Weights of a small transformer language model.
Size: 9 layers, width 768, 9 heads of 64 (3 for keys and values), MLP 2048 SwiGLU, vocabulary 32000, 102M parameters.
Architecture: no biases in attention or MLP, untied embeddings.
Training: a variant of Adam for these matrices, 821M tokens.
Each number is 50 + 10 x the weight over its row's rms, rounded and kept within 0 to 99. Layers, rows and columns count from 0. The size before them is the row's rms in percent of the matrix's.

# o: layer 4 attention output (transposed), 576x768, rms 0.0221, rows 430-447,493-510,557-574, columns 0-95
# v: layer 4 attention value, 192x768, rms 0.0263, rows 174-191, columns 0-95
o493 078:48 38 34 59 38 32 53 47 52 63 45 66 59 38 65 57 37 49 44 59 39 35 56 55 56 44 58 52 52 47 46 47 42 49 60 47 64 53 50 38 58 70 41 50 28 47 45 57 24 60 57 48 54 38 48 50 58 34 57 55 68 55 44 53 54 59 54 72 58 40 63 63 38 49 57 50 76 50 44 44 54 26 48 45 43 67 53 54 48 54 61 49 46 42 46 51
o557 102:55 63 56 38 65 45 49 40 53 46 51 52 49 57 61 61 40 50 60 50 58 63 64 59 48 60 48 33 67 40 59 49 64 45 58 46 58 54 47 51 30 53 30 55 49 56 47 57 41 44 37 73 55 60 48 36 47 50 55 58 59 55 48 42 55 64 37 43 33 48 62 64 62 55 56 28 53 52 61 47 51 46 39 62 51 66 65 60 63 40 50 52 69 40 57 52
v174 095:58 64 53 49 58 53 54 37 41 59 62 44 48 43 64 45 68 54 47 48 54 54 48 50 48 59 44 51 61 51 54 50 49 59 21 52 46 44 56 48 55 46 52 40 52 46 71 51 49 58 53 56 44 45 44 55 54 26 43 59 61 58 50 50 43 27 50 59 34 44 46 43 48 50 36 47 68 27 43 55 56 50 56 74 61 36 46 64 62 52 48 59 40 49 31 46
o430 086:56 53 41 53 41 34 44 51 51 44 46 26 36 51 62 46 54 39 30 26 54 53 66 45 51 48 45 65 52 42 45 57 56 49 39 46 36 47 34 47 50 65 61 49 39 56 59 56 53 34 56 51 35 62 33 53 60 54 50 59 31 47 28 42 46 72 53 63 51 47 45 54 31 41 58 55 51 73 65 37 48 40 60 47 68 44 37 62 48 43 85 41 54 38 52 74
o494 089:54 52 43 40 51 70 41 51 41 40 46 35 53 46 66 52 46 51 27 48 37 55 59 60 33 41 43 45 49 60 53 49 61 39 56 51 48 63 46 41 44 75 55 62 54 50 49 43 58 49 35 54 50 44 59 45 37 73 57 41 40 54 60 47 62 53 39 51 51 52 45 43 54 53 36 66 38 56 63 52 40 46 52 46 63 59 55 41 51 27 49 47 52 58 59 37
o558 104:55 53 42 56 57 51 43 57 68 60 41 46 45 52 61 46 60 48 44 52 49 51 55 47 77 53 53 43 53 53 26 50 50 78 45 52 58 21 45 40 59 51 35 59 51 56 59 31 38 40 52 60 44 47 42 47 54 45 51 45 32 52 56 49 56 56 36 64 48 42 58 38 29 48 44 74 40 63 53 62 56 48 51 58 60 48 48 54 59 25 93 52 57 51 40 37
v175 090:65 61 67 47 47 67 46 47 58 49 51 58 42 46 53 60 43 61 44 38 51 52 48 54 52 51 41 47 64 52 63 44 45 60 56 57 41 57 65 54 55 57 47 28 54 53 45 60 46 50 53 54 60 47 62 35 52 53 55 72 63 31 43 55 38 52 45 53 42 59 65 49 61 36 56 61 56 68 54 33 55 43 62 37 48 58 45 52 55 57 64 41 42 51 55 55
o431 081:39 58 47 36 52 53 50 42 45 42 54 50 40 39 63 56 63 48 58 38 49 55 35 53 40 61 52 44 59 42 69 56 55 59 43 65 43 49 47 46 52 37 34 40 55 30 59 37 74 37 51 59 34 69 42 41 53 48 38 78 38 44 56 54 58 44 55 34 60 63 30 51 36 42 48 40 49 46 62 23 57 50 66 56 51 34 55 42 50 55 38 58 49 38 59 52
o495 081:43 69 57 56 35 47 54 59 35 63 41 46 55 58 66 45 59 61 45 49 42 41 49 62 54 49 58 37 47 40 43 53 55 47 45 43 65 32 46 58 63 60 52 56 49 41 56 37 56 53 57 46 45 35 57 60 52 37 56 19 59 53 48 50 49 50 58 56 44 40 59 47 46 61 48 41 54 38 59 43 43 61 44 54 47 46 52 36 53 42 46 70 30 43 30 43
o559 097:52 53 49 43 53 42 47 46 50 55 58 47 55 44 67 59 47 42 59 52 49 51 48 64 49 60 70 51 57 37 44 69 51 59 32 55 46 49 68 36 29 52 14 43 55 50 40 37 75 48 33 56 42 63 56 37 56 55 51 44 48 46 69 50 42 58 65 33 45 48 47 48 63 42 53 48 47 45 59 52 45 57 56 42 56 43 59 42 43 43 66 60 78 51 47 38
v176 091:57 41 35 52 58 58 53 51 61 60 32 43 32 36 42 54 50 59 65 59 46 53 39 68 49 54 39 53 82 54 51 51 30 51 46 52 53 52 53 48 48 39 39 52 58 49 49 50 49 48 41 58 60 44 54 41 60 48 42 48 47 39 55 40 69 49 33 52 43 52 50 60 57 44 57 53 45 50 34 64 27 29 55 69 50 55 44 43 58 40 47 27 43 43 28 40
o432 085:40 43 57 34 48 44 63 65 64 53 48 43 58 52 56 46 60 61 55 47 48 60 48 36 53 66 63 54 34 41 57 47 56 62 39 51 59 50 71 45 54 52 33 54 38 38 40 55 70 58 45 53 49 64 60 47 51 22 52 63 38 24 55 49 31 39 40 24 39 57 47 49 38 32 52 35 52 69 50 33 52 60 63 49 49 55 53 53 46 33 53 58 66 70 66 40
o496 091:74 56 54 45 39 38 49 54 50 49 48 72 63 55 60 40 61 33 51 52 59 43 62 33 58 73 42 43 25 41 38 54 48 69 37 33 53 39 61 45 60 56 48 52 45 45 44 57 47 46 56 45 54 51 53 61 43 58 58 42 42 59 43 49 44 39 73 51 62 61 52 37 44 57 78 53 49 59 65 31 61 29 37 57 43 49 63 53 48 44 70 64 39 60 46 32
o560 097:55 45 61 52 41 37 52 62 46 34 46 53 43 62 49 48 38 50 27 45 50 37 52 37 43 64 49 51 65 49 59 67 53 50 48 44 56 61 59 56 41 57 45 47 58 45 57 50 47 56 47 56 66 51 46 42 49 52 54 62 56 38 56 54 27 59 53 40 34 51 36 62 52 60 46 49 34 49 63 48 30 52 45 54 49 42 54 65 44 36 68 51 37 61 42 44
v177 089:37 49 63 38 52 33 47 39 42 63 59 49 52 70 52 42 61 62 44 29 55 62 49 51 60 43 49 46 55 25 51 47 49 66 66 53 35 59 58 50 41 60 56 20 42 61 53 59 51 53 49 51 51 45 57 40 35 58 46 64 52 51 37 45 54 39 45 70 45 47 55 48 41 36 63 66 58 58 61 55 28 56 51 63 58 52 52 43 61 31 50 36 50 69 58 52
o433 080:49 46 36 40 67 63 41 43 59 51 48 58 42 50 46 40 27 41 54 56 47 43 65 56 42 49 46 54 59 55 57 56 59 57 48 57 50 52 52 45 47 48 52 58 33 41 46 50 58 55 46 58 68 61 50 68 50 53 57 49 46 42 59 48 62 60 54 47 29 61 53 76 51 46 55 51 59 51 56 35 65 46 56 41 51 60 38 42 47 61 38 49 56 53 59 57
o497 089:49 47 55 31 59 60 52 65 36 36 58 71 43 38 46 47 51 42 70 53 53 34 56 39 47 64 43 46 50 72 52 39 55 46 52 50 57 29 36 64 45 41 61 60 55 64 52 40 52 51 61 40 43 45 48 48 56 54 44 27 39 51 52 49 37 48 58 48 48 69 47 52 67 50 56 42 57 49 73 66 73 52 50 40 59 43 54 47 64 43 35 75 42 44 46 55
o561 092:50 46 38 45 60 51 44 53 54 61 38 55 54 53 52 56 44 42 49 47 46 36 57 52 56 57 50 52 40 62 30 52 51 59 53 52 67 49 49 20 66 41 19 48 56 28 38 52 62 53 54 36 58 55 58 50 60 48 60 62 26 58 64 62 51 64 36 41 59 38 57 59 38 48 31 65 69 49 56 50 56 50 42 21 54 58 38 48 50 26 73 62 42 36 47 62
v178 079:61 58 40 44 61 52 48 51 43 59 40 63 44 70 51 52 42 49 26 60 40 38 56 48 51 49 60 60 65 54 60 37 47 42 60 69 40 53 59 47 52 39 58 39 58 68 56 42 37 50 54 45 44 65 38 38 54 70 52 56 53 39 53 44 38 48 53 47 49 57 52 42 25 56 67 28 49 48 64 51 54 50 39 48 53 54 27 47 58 35 69 46 58 29 44 60
o434 080:40 33 54 47 53 22 47 65 51 54 49 57 56 60 51 72 54 39 65 42 49 65 60 55 55 67 40 51 36 61 50 52 35 46 42 45 46 55 79 40 44 69 32 72 51 43 55 62 36 58 46 57 41 47 68 52 51 49 60 54 18 55 39 35 30 34 36 51 48 54 66 55 54 59 47 41 42 64 41 52 52 57 52 48 46 66 58 59 45 41 28 42 55 52 39 61
o498 092:57 35 43 42 63 41 61 61 63 66 43 61 53 64 61 50 40 61 55 54 46 64 40 44 57 56 49 34 45 45 49 49 24 54 41 41 63 50 43 40 58 64 46 57 34 52 49 54 40 51 60 50 58 48 50 58 53 55 60 48 41 56 37 43 39 47 45 54 53 40 84 58 39 41 33 58 51 49 24 49 46 47 35 61 38 47 58 28 36 49 61 44 52 60 42 45
o562 096:55 59 51 33 51 45 38 66 58 38 72 61 51 48 53 63 46 30 58 55 48 57 55 54 26 55 50 67 57 37 47 50 37 46 42 47 66 51 53 47 27 60 42 49 52 67 40 59 48 46 42 55 43 46 56 44 63 67 49 58 46 43 40 47 36 40 65 29 40 58 46 78 62 58 58 36 30 34 52 57 49 62 52 62 46 51 64 50 50 51 47 41 71 55 43 47
v179 091:59 68 59 67 48 62 46 53 48 62 57 44 57 45 36 59 45 52 41 45 45 57 35 47 38 44 57 65 54 30 47 43 50 57 48 61 46 46 56 62 44 45 53 54 56 52 31 54 56 61 28 62 38 54 67 59 56 65 49 47 58 41 62 50 35 61 51 56 62 43 43 60 48 61 63 33 34 54 52 38 51 38 42 30 50 40 44 61 67 58 56 41 48 35 45 51
o435 088:42 50 56 52 52 32 43 55 48 48 61 49 62 57 61 55 51 46 59 54 37 47 43 35 52 52 48 50 39 53 59 62 58 50 52 45 60 58 58 53 37 40 57 42 37 48 39 64 48 43 51 55 71 51 57 68 64 37 58 42 56 50 55 47 48 48 50 44 61 61 60 51 36 33 46 42 54 41 59 59 59 73 44 57 57 44 73 54 41 43 48 34 58 46 47 47
o499 098:51 29 44 20 46 52 33 61 55 53 41 50 49 38 51 50 50 48 36 58 47 49 37 49 67 47 54 26 31 55 59 55 40 66 57 43 62 45 53 48 30 60 43 51 40 52 51 61 31 34 77 53 61 33 53 53 41 39 51 56 39 46 41 47 50 59 68 43 43 49 68 40 34 34 41 69 54 49 33 55 52 55 20 40 43 48 34 33 30 54 78 47 36 48 45 52
o563 095:48 62 65 45 65 34 53 72 61 32 59 55 71 57 58 48 44 40 60 50 33 41 75 56 51 53 38 39 60 43 54 53 60 55 54 54 58 63 45 56 51 56 40 33 44 55 48 75 55 54 55 56 59 41 59 62 53 43 48 34 66 42 51 46 29 61 44 39 55 43 54 38 58 40 48 47 64 45 51 49 42 58 52 72 55 36 60 45 52 37 45 24 64 50 46 37
v180 093:45 55 58 58 46 73 11 56 48 43 23 54 52 49 43 46 51 47 56 70 52 61 44 61 55 50 57 34 54 42 65 44 68 61 49 48 58 47 58 48 53 54 45 24 44 65 41 37 46 37 57 67 43 47 52 46 56 38 54 61 42 55 45 55 22 40 58 44 61 43 41 42 41 56 39 56 63 40 44 37 54 47 48 51 54 52 53 38 27 43 57 50 52 78 59 44
o436 091:51 61 45 69 63 60 47 55 29 61 61 37 49 59 45 55 57 53 58 53 50 55 57 40 33 72 33 60 58 56 70 53 50 42 57 46 40 59 45 49 29 47 58 55 54 52 46 60 74 43 47 51 41 36 47 51 37 57 46 47 59 52 62 48 92 39 49 35 47 57 64 41 57 54 58 55 37 57 40 52 58 80 20 35 37 54 62 64 59 64 30 47 42 55 59 40
o500 095:49 39 75 41 56 52 58 48 40 45 64 42 46 66 47 51 58 70 41 42 45 47 52 48 57 41 51 49 26 66 58 60 55 63 43 48 57 47 48 74 54 53 66 54 41 40 55 60 63 61 64 56 49 49 49 43 47 46 47 54 35 60 32 55 63 48 57 35 39 57 63 52 65 45 36 49 52 46 40 39 49 70 38 42 58 60 40 56 56 60 44 51 37 43 47 45
o564 098:57 62 54 47 46 80 49 46 36 58 55 47 49 49 59 52 32 51 58 39 45 49 66 54 37 45 44 38 54 54 53 80 49 56 51 52 35 39 69 53 48 59 50 44 60 40 32 54 47 61 23 51 45 39 36 56 44 55 53 39 39 39 39 51 77 52 41 53 59 42 55 36 58 52 52 59 60 18 50 63 43 57 47 50 46 53 61 57 45 49 39 61 70 54 66 50
v181 087:51 44 57 63 51 45 52 58 32 46 48 50 61 54 48 47 49 41 51 51 51 39 35 61 52 50 54 54 64 59 56 73 51 69 48 49 43 60 49 44 51 46 58 40 58 48 57 73 50 48 56 38 49 50 43 46 35 45 45 54 39 62 54 40 43 45 55 66 60 42 31 45 35 49 61 59 44 36 55 59 60 60 51 38 68 43 51 47 53 53 44 49 50 40 43 70
o437 090:62 48 46 47 53 54 33 41 48 42 43 49 59 49 55 53 65 31 55 59 69 38 51 54 58 53 38 41 71 44 56 53 50 43 47 58 47 49 44 48 43 74 51 44 56 48 71 50 45 41 52 65 57 43 39 54 56 73 52 20 51 59 71 39 61 43 49 52 63 57 61 59 58 49 57 57 52 48 61 50 51 45 57 60 55 42 63 60 46 58 33 45 67 39 45 63
o501 094:47 50 40 44 48 45 47 57 57 58 38 50 57 43 53 41 27 73 44 44 38 50 46 50 51 37 44 41 48 55 62 51 41 43 57 47 61 47 35 31 63 60 36 58 44 49 49 41 46 67 54 49 42 49 49 57 53 49 60 41 52 62 49 43 70 57 38 52 51 44 60 45 41 47 38 58 65 58 44 45 40 52 43 58 53 46 52 52 46 63 53 54 43 51 48 67
o565 091:71 60 40 38 59 65 50 48 57 63 46 54 38 43 40 61 53 53 54 45 44 52 40 60 53 59 28 32 53 47 54 47 49 43 46 48 57 38 36 60 47 46 40 58 46 62 41 53 42 45 53 69 50 53 47 54 52 63 60 37 39 56 44 30 47 68 38 39 42 58 55 61 57 44 51 48 69 55 41 49 48 51 58 63 50 57 54 71 54 48 52 40 71 41 48 44
v182 089:44 60 48 49 60 45 54 49 49 50 52 69 65 52 45 39 59 24 56 53 22 50 65 32 48 64 41 48 42 43 49 61 58 60 39 68 56 33 56 32 49 55 37 44 58 44 50 52 55 51 52 14 60 48 63 48 42 49 58 50 40 71 44 57 89 35 61 49 47 45 50 39 54 40 43 35 55 56 54 55 64 52 44 71 65 49 36 54 68 40 65 45 47 61 54 49
o438 090:53 61 44 50 52 53 51 51 63 35 52 47 68 40 57 41 60 55 63 46 50 68 34 55 53 40 35 41 51 48 51 43 64 56 39 39 38 41 47 33 36 60 41 55 46 64 45 49 52 48 44 49 26 58 36 48 49 49 51 38 54 52 48 62 60 50 40 51 56 45 49 54 60 70 38 60 54 61 37 46 46 42 44 46 60 32 45 25 46 57 46 55 40 33 38 78
o502 082:57 44 48 52 62 58 36 59 59 28 53 46 52 39 43 64 56 49 58 54 45 47 47 59 50 47 66 66 62 57 54 57 65 64 39 51 47 52 61 55 39 53 54 54 53 52 50 35 51 51 49 39 31 62 52 47 41 36 46 44 57 45 48 62 28 50 44 59 54 47 44 44 55 47 52 56 42 61 65 53 50 57 62 42 33 66 53 66 54 42 34 55 56 65 51 52
o566 092:47 70 39 63 55 51 47 55 64 64 26 39 45 41 46 60 36 71 53 56 57 55 42 64 60 51 40 35 36 51 45 34 47 25 47 47 55 39 42 56 44 42 46 63 49 53 62 42 38 58 46 46 34 51 47 49 59 50 52 29 44 49 59 44 61 49 35 62 68 32 60 53 48 75 45 57 48 55 23 54 47 38 30 52 57 57 43 26 45 46 33 47 35 65 49 61
v183 096:38 45 57 47 57 49 59 62 40 43 43 41 52 56 45 54 54 60 60 53 46 35 51 54 50 40 40 48 34 48 43 35 45 58 57 47 57 48 67 57 46 44 45 60 47 50 67 52 56 49 47 37 40 48 42 48 36 50 53 50 68 44 60 61 50 52 44 52 47 45 42 45 46 58 56 53 51 56 17 52 53 59 28 65 41 67 41 47 54 48 28 50 49 46 39 38
o439 092:29 51 43 53 63 59 70 49 62 62 40 44 53 62 45 44 39 52 39 61 49 33 69 51 55 67 34 41 53 51 36 60 44 54 63 40 62 69 51 68 60 40 51 43 44 41 41 37 36 58 47 54 63 43 55 41 43 48 54 34 63 38 70 46 52 42 29 57 49 49 53 43 44 44 37 55 43 37 46 60 57 58 41 65 41 58 44 45 47 53 30 43 71 64 53 31
o503 097:50 48 44 51 62 31 57 42 44 49 43 53 49 68 57 39 34 53 61 57 53 49 40 35 56 65 25 56 73 50 42 69 42 40 33 59 44 36 50 52 50 40 47 40 64 42 37 44 43 47 54 67 46 51 49 48 59 73 51 47 33 39 46 40 57 43 55 60 56 50 50 42 50 55 48 58 29 41 78 50 58 49 50 52 41 38 58 51 61 54 46 46 61 50 56 38
o567 100:47 47 54 45 62 66 50 48 37 51 54 43 51 52 54 45 52 60 48 36 53 43 57 41 53 57 41 46 41 52 47 50 44 59 41 38 42 51 59 62 56 60 63 61 59 51 47 44 49 66 64 71 50 46 51 45 50 61 57 37 67 35 44 54 61 51 39 55 51 46 28 42 46 50 45 63 36 50 51 47 40 45 38 55 50 52 49 81 49 61 47 47 35 42 45 51
v184 084:61 40 56 38 42 50 44 37 64 59 49 53 51 29 40 56 42 37 61 62 35 44 44 67 57 47 53 55 51 48 45 38 43 59 67 41 41 64 39 73 41 74 58 64 58 56 29 45 39 39 60 51 42 44 55 35 38 75 58 44 40 52 44 49 37 52 61 62 35 53 22 66 44 59 64 52 57 35 51 65 27 53 26 42 52 56 48 40 54 47 76 49 46 36 57 62
o440 086:46 35 63 55 51 32 51 50 47 58 60 53 58 66 57 61 51 53 49 41 53 53 45 42 58 42 49 47 43 48 62 50 51 58 39 44 39 24 59 44 55 43 45 43 53 46 46 52 57 57 47 53 33 60 44 50 55 51 51 62 27 50 46 59 45 54 61 52 42 43 63 56 49 36 29 28 32 71 47 48 50 66 56 57 69 67 59 68 55 40 51 47 44 60 47 60
o504 096:62 48 38 42 46 47 62 41 55 65 64 54 48 67 67 53 56 41 46 55 47 59 54 47 46 55 55 38 25 49 50 36 23 71 55 42 58 54 73 39 68 50 46 44 29 48 51 54 33 40 47 40 64 42 29 54 53 48 52 62 46 42 53 50 50 35 54 57 74 43 68 63 42 35 29 46 60 60 25 48 58 55 52 63 51 55 55 54 34 47 76 33 56 51 52 41
o568 095:57 36 64 42 54 61 44 71 44 44 66 52 48 68 57 53 35 41 64 53 42 47 48 42 29 46 52 54 54 47 58 50 58 57 47 48 61 55 54 64 29 50 67 54 33 54 53 58 33 41 53 64 54 42 45 50 65 57 49 52 54 41 60 50 49 52 73 46 50 59 48 72 71 50 41 32 48 32 55 58 43 38 65 60 63 52 64 61 53 41 60 47 57 65 48 43
v185 089:44 47 67 67 51 40 49 55 54 51 47 36 29 67 40 54 67 42 41 57 54 37 52 47 62 48 53 44 47 49 52 63 46 57 39 51 59 28 60 34 47 40 46 53 35 47 38 32 60 57 63 57 32 42 42 66 50 61 44 51 21 57 43 56 60 48 28 44 53 57 41 48 43 53 45 64 48 32 65 57 38 59 58 40 61 50 47 33 41 45 55 46 54 50 48 36
o441 084:46 56 51 65 42 54 39 48 37 52 71 44 58 43 31 41 27 50 49 54 52 43 62 39 52 46 64 59 68 50 49 62 52 31 63 50 69 56 47 45 46 45 38 56 38 58 54 46 60 50 41 39 68 50 41 56 58 46 46 21 61 61 32 50 55 50 53 62 40 39 55 59 45 68 40 60 52 55 47 43 50 37 41 45 58 62 51 70 57 58 45 56 49 49 48 58
o505 093:55 52 45 47 55 47 35 67 40 41 75 61 51 46 28 40 43 45 61 49 48 56 61 41 42 78 56 61 53 43 51 54 64 48 53 52 39 66 38 48 45 55 28 50 59 61 51 46 63 41 46 42 57 72 49 38 34 46 35 54 64 36 55 63 47 44 54 42 42 54 43 70 74 45 60 41 42 68 64 69 42 40 58 51 55 48 48 50 65 60 45 56 66 47 59 53
o569 099:41 66 33 67 36 46 28 32 52 72 64 47 45 52 45 54 65 56 51 46 45 48 49 44 65 54 51 50 39 65 41 50 44 51 48 50 34 44 40 52 68 45 37 48 55 58 66 48 53 49 44 44 62 53 39 41 46 31 44 56 43 33 59 59 42 47 35 42 54 43 74 32 29 41 31 55 55 59 30 37 63 41 42 47 49 53 28 48 42 58 43 56 45 43 54 50
v186 092:59 50 51 45 41 61 52 41 39 45 53 62 51 31 75 58 44 39 52 45 52 43 41 55 46 57 56 81 50 43 46 43 36 52 45 63 46 51 59 57 58 39 53 64 46 60 25 37 57 38 40 47 56 53 45 43 50 39 54 62 55 46 65 55 32 47 45 70 34 59 55 71 36 41 55 49 46 57 44 42 60 51 40 47 53 48 40 40 60 50 57 53 61 45 60 37
o442 086:45 57 79 65 43 36 43 57 45 44 31 47 65 65 61 64 52 41 60 53 54 65 50 60 21 48 49 41 53 65 41 45 56 58 58 38 49 43 69 45 48 58 38 40 42 42 36 42 34 46 40 66 39 47 61 57 62 50 50 61 31 50 51 64 43 50 41 65 43 44 38 55 55 48 45 26 41 45 49 53 50 49 51 65 47 51 59 35 46 45 43 46 71 39 49 57
o506 091:67 50 63 38 37 55 58 43 41 63 53 38 50 57 58 59 44 70 41 52 37 58 32 56 47 56 56 06 48 52 50 60 43 46 59 39 67 36 67 64 68 62 49 47 43 49 59 47 27 40 54 52 56 36 57 50 61 42 55 34 45 44 28 40 40 61 48 50 51 34 68 48 36 54 46 45 56 35 47 69 43 57 48 55 48 62 50 44 44 51 72 49 44 49 50 56
o570 098:57 51 67 50 46 38 25 50 42 40 45 44 67 42 57 47 37 43 65 46 69 54 58 71 37 56 50 57 47 53 53 63 60 51 55 48 47 51 82 46 45 61 30 54 45 34 55 45 52 48 49 54 38 48 55 50 55 39 41 47 41 45 68 57 29 43 54 34 41 53 62 64 54 53 57 52 50 30 49 48 46 48 68 54 52 39 51 56 55 38 44 56 60 47 40 40
v187 074:39 54 63 52 65 33 26 59 39 41 43 40 53 48 57 53 64 51 44 40 47 32 47 42 44 55 31 42 33 36 48 27 66 59 50 54 56 40 57 31 29 68 38 53 60 40 47 59 47 40 45 53 47 48 56 70 58 52 54 42 36 47 64 44 55 51 49 66 47 46 40 29 55 42 27 35 29 50 40 39 57 44 60 56 35 36 54 56 63 65 38 50 64 58 51 45
o443 086:59 68 47 54 48 56 44 47 49 42 44 50 48 45 36 34 53 63 37 55 49 31 54 40 55 36 62 58 60 49 39 49 64 44 56 56 64 58 31 51 51 41 57 40 40 50 48 44 43 35 59 39 75 58 48 53 48 41 47 20 72 50 55 63 53 56 57 58 53 44 40 46 32 55 66 74 74 28 59 51 49 26 66 39 43 50 35 40 51 64 69 57 56 57 51 42
o507 081:43 60 59 57 42 51 47 55 38 27 41 41 54 38 35 43 62 62 47 42 55 41 49 57 55 45 45 61 75 60 53 41 89 46 49 51 47 55 30 52 47 51 51 53 63 40 56 50 57 53 57 52 41 50 60 44 32 45 32 40 64 58 50 50 44 44 51 31 47 60 29 28 63 72 74 52 53 46 60 53 46 60 68 34 57 54 38 59 54 61 29 66 48 61 55 53
o571 100:36 42 52 64 50 43 52 41 53 53 25 42 50 39 41 34 49 68 34 47 54 54 40 50 83 34 50 53 42 59 45 52 62 47 57 50 42 58 51 32 71 46 45 42 41 38 48 59 55 52 45 30 42 53 49 50 44 31 52 47 48 54 59 59 55 60 40 51 57 40 50 24 33 50 52 79 75 53 46 43 51 39 65 35 37 56 26 34 51 50 46 67 36 52 50 59
v188 090:34 41 53 34 48 61 47 37 58 39 33 46 36 47 57 65 59 52 48 53 54 60 54 49 49 69 42 67 64 52 57 53 33 51 42 56 34 58 43 59 44 53 49 38 57 45 55 39 35 61 68 58 41 50 74 52 29 52 52 54 40 63 45 61 59 40 40 60 63 64 53 46 43 60 43 61 49 49 54 37 50 66 37 60 49 44 48 62 51 51 41 50 57 71 51 50
o444 088:61 43 51 51 41 32 42 49 46 51 31 52 47 48 59 57 33 39 48 44 47 45 48 46 51 60 48 39 51 45 55 61 42 45 34 49 54 43 61 66 65 56 71 55 48 38 55 53 43 51 49 51 47 66 51 50 40 63 47 75 38 42 46 47 27 63 50 49 63 54 57 43 56 50 39 33 43 53 49 62 63 52 65 46 57 51 54 49 63 37 52 39 44 46 48 54
o508 083:62 46 35 52 51 49 40 35 46 50 39 30 60 56 44 60 42 53 45 53 29 45 54 56 63 45 50 38 49 60 54 59 49 40 49 58 47 60 54 41 52 63 61 54 43 37 69 70 46 39 32 60 67 49 47 60 44 56 53 77 48 66 78 56 44 55 44 36 45 45 53 44 52 45 28 52 46 42 38 48 61 41 50 50 49 55 46 54 38 44 47 43 56 46 57 56
o572 088:52 29 56 53 53 45 32 57 62 38 47 46 64 44 54 29 43 60 40 52 67 36 45 40 46 51 52 60 58 41 63 61 34 40 46 48 53 45 67 59 48 55 78 54 35 44 62 51 50 37 42 42 54 57 56 45 57 46 41 53 49 53 44 46 33 61 52 44 42 52 52 46 51 58 31 68 42 52 50 63 60 48 60 58 50 47 44 72 54 55 63 49 45 51 49 51
v189 091:50 63 47 52 47 42 67 33 52 58 58 59 51 47 38 57 55 60 46 53 43 44 43 48 54 64 36 37 77 43 65 50 54 45 47 61 52 68 50 54 44 49 51 52 58 35 65 39 49 54 58 55 58 55 54 33 46 48 54 61 69 48 56 59 56 54 46 43 60 55 58 54 55 67 75 46 35 57 48 55 39 47 50 52 48 45 45 53 59 49 42 42 45 52 43 47
o445 087:70 41 65 39 50 63 50 63 69 56 38 56 42 56 39 51 28 41 52 44 49 51 61 40 44 69 59 48 40 55 38 58 47 34 56 49 60 42 36 70 73 43 52 47 35 37 59 50 42 46 65 54 63 54 55 56 35 44 53 46 45 42 40 46 33 65 64 64 62 51 41 50 48 35 32 44 56 55 55 61 60 45 60 70 51 55 25 49 48 53 71 44 64 43 52 42
o509 099:38 55 45 45 39 66 62 39 45 52 40 55 59 37 62 43 33 43 49 57 46 41 61 41 60 47 34 74 45 64 45 46 47 63 40 40 53 37 55 60 48 37 64 57 46 27 42 70 52 36 48 62 60 50 41 54 51 47 39 31 37 50 41 40 46 57 61 65 46 46 43 61 53 50 37 42 61 61 35 47 47 60 38 55 49 45 42 28 53 49 54 44 44 60 44 49
o573 090:58 43 56 43 49 49 58 65 51 49 45 63 50 46 43 40 40 37 41 47 41 37 35 43 55 47 61 41 63 58 55 45 46 46 52 52 62 51 70 44 71 63 31 45 50 57 66 64 44 58 55 62 63 63 42 47 54 44 58 49 43 55 51 39 48 51 58 63 59 42 59 71 55 34 45 36 45 56 47 55 51 60 56 58 43 58 40 42 48 40 81 48 53 64 51 52
v190 089:46 49 57 45 45 42 40 41 30 48 43 39 58 58 63 84 67 57 44 57 50 53 63 42 58 40 50 56 44 46 58 39 54 27 63 57 64 54 57 51 40 63 34 33 49 62 59 28 49 61 44 51 47 62 58 38 40 67 41 61 40 46 57 47 29 52 60 42 43 54 45 53 39 44 42 51 36 59 60 78 54 57 47 56 30 42 37 64 43 49 59 46 35 44 52 70
o446 095:44 47 40 54 64 31 69 46 47 42 44 50 45 53 46 51 43 61 41 39 64 59 53 60 57 37 56 50 51 57 65 42 33 51 46 46 31 33 52 30 50 37 44 70 56 36 53 51 64 48 50 55 32 49 36 49 52 54 57 68 34 60 40 49 49 54 42 38 47 56 56 58 52 63 55 68 51 69 41 32 33 57 44 40 45 37 48 60 47 39 53 52 44 62 55 55
o510 096:59 47 62 53 59 43 59 47 38 53 46 50 54 47 48 42 54 58 57 63 66 41 52 62 52 49 59 58 56 69 51 47 57 51 33 50 43 56 61 60 52 51 58 56 54 41 46 59 54 52 37 57 54 34 47 47 50 47 55 42 38 39 43 53 50 54 41 42 54 43 64 58 38 52 33 61 61 43 41 48 47 53 53 35 46 54 57 22 60 42 36 38 67 48 51 43
o574 091:43 64 33 39 56 46 62 39 56 61 50 50 66 62 60 59 40 42 57 60 52 59 56 66 39 63 54 59 63 61 37 51 46 48 57 57 48 38 34 33 46 35 53 60 71 39 49 44 38 58 46 58 14 57 38 34 43 51 49 73 42 50 46 39 54 40 43 42 50 55 40 58 63 78 65 39 56 53 47 60 47 59 38 54 43 45 56 56 37 42 54 51 64 50 49 19
v191 092:43 47 62 64 55 58 56 49 49 32 46 56 44 58 37 68 61 46 70 67 60 62 53 50 58 53 45 58 44 57 53 64 60 53 56 63 56 55 50 58 48 33 41 32 67 71 77 43 53 43 36 49 50 55 56 40 62 40 51 53 55 63 59 67 49 48 50 61 52 38 81 33 53 30 50 48 36 43 40 55 61 44 47 57 47 44 46 63 51 55 36 42 57 54 48 28
o447 079:32 64 54 59 33 46 44 43 52 56 52 52 19 38 40 51 44 53 34 41 53 50 68 69 56 52 41 42 43 53 47 50 48 50 62 57 60 57 61 50 36 46 59 53 41 42 56 55 31 44 49 59 39 50 45 45 60 50 63 29 52 49 43 48 53 48 43 49 36 44 53 52 52 69 59 63 54 59 45 48 40 55 35 60 42 60 52 46 40 26 36 42 30 49 62 41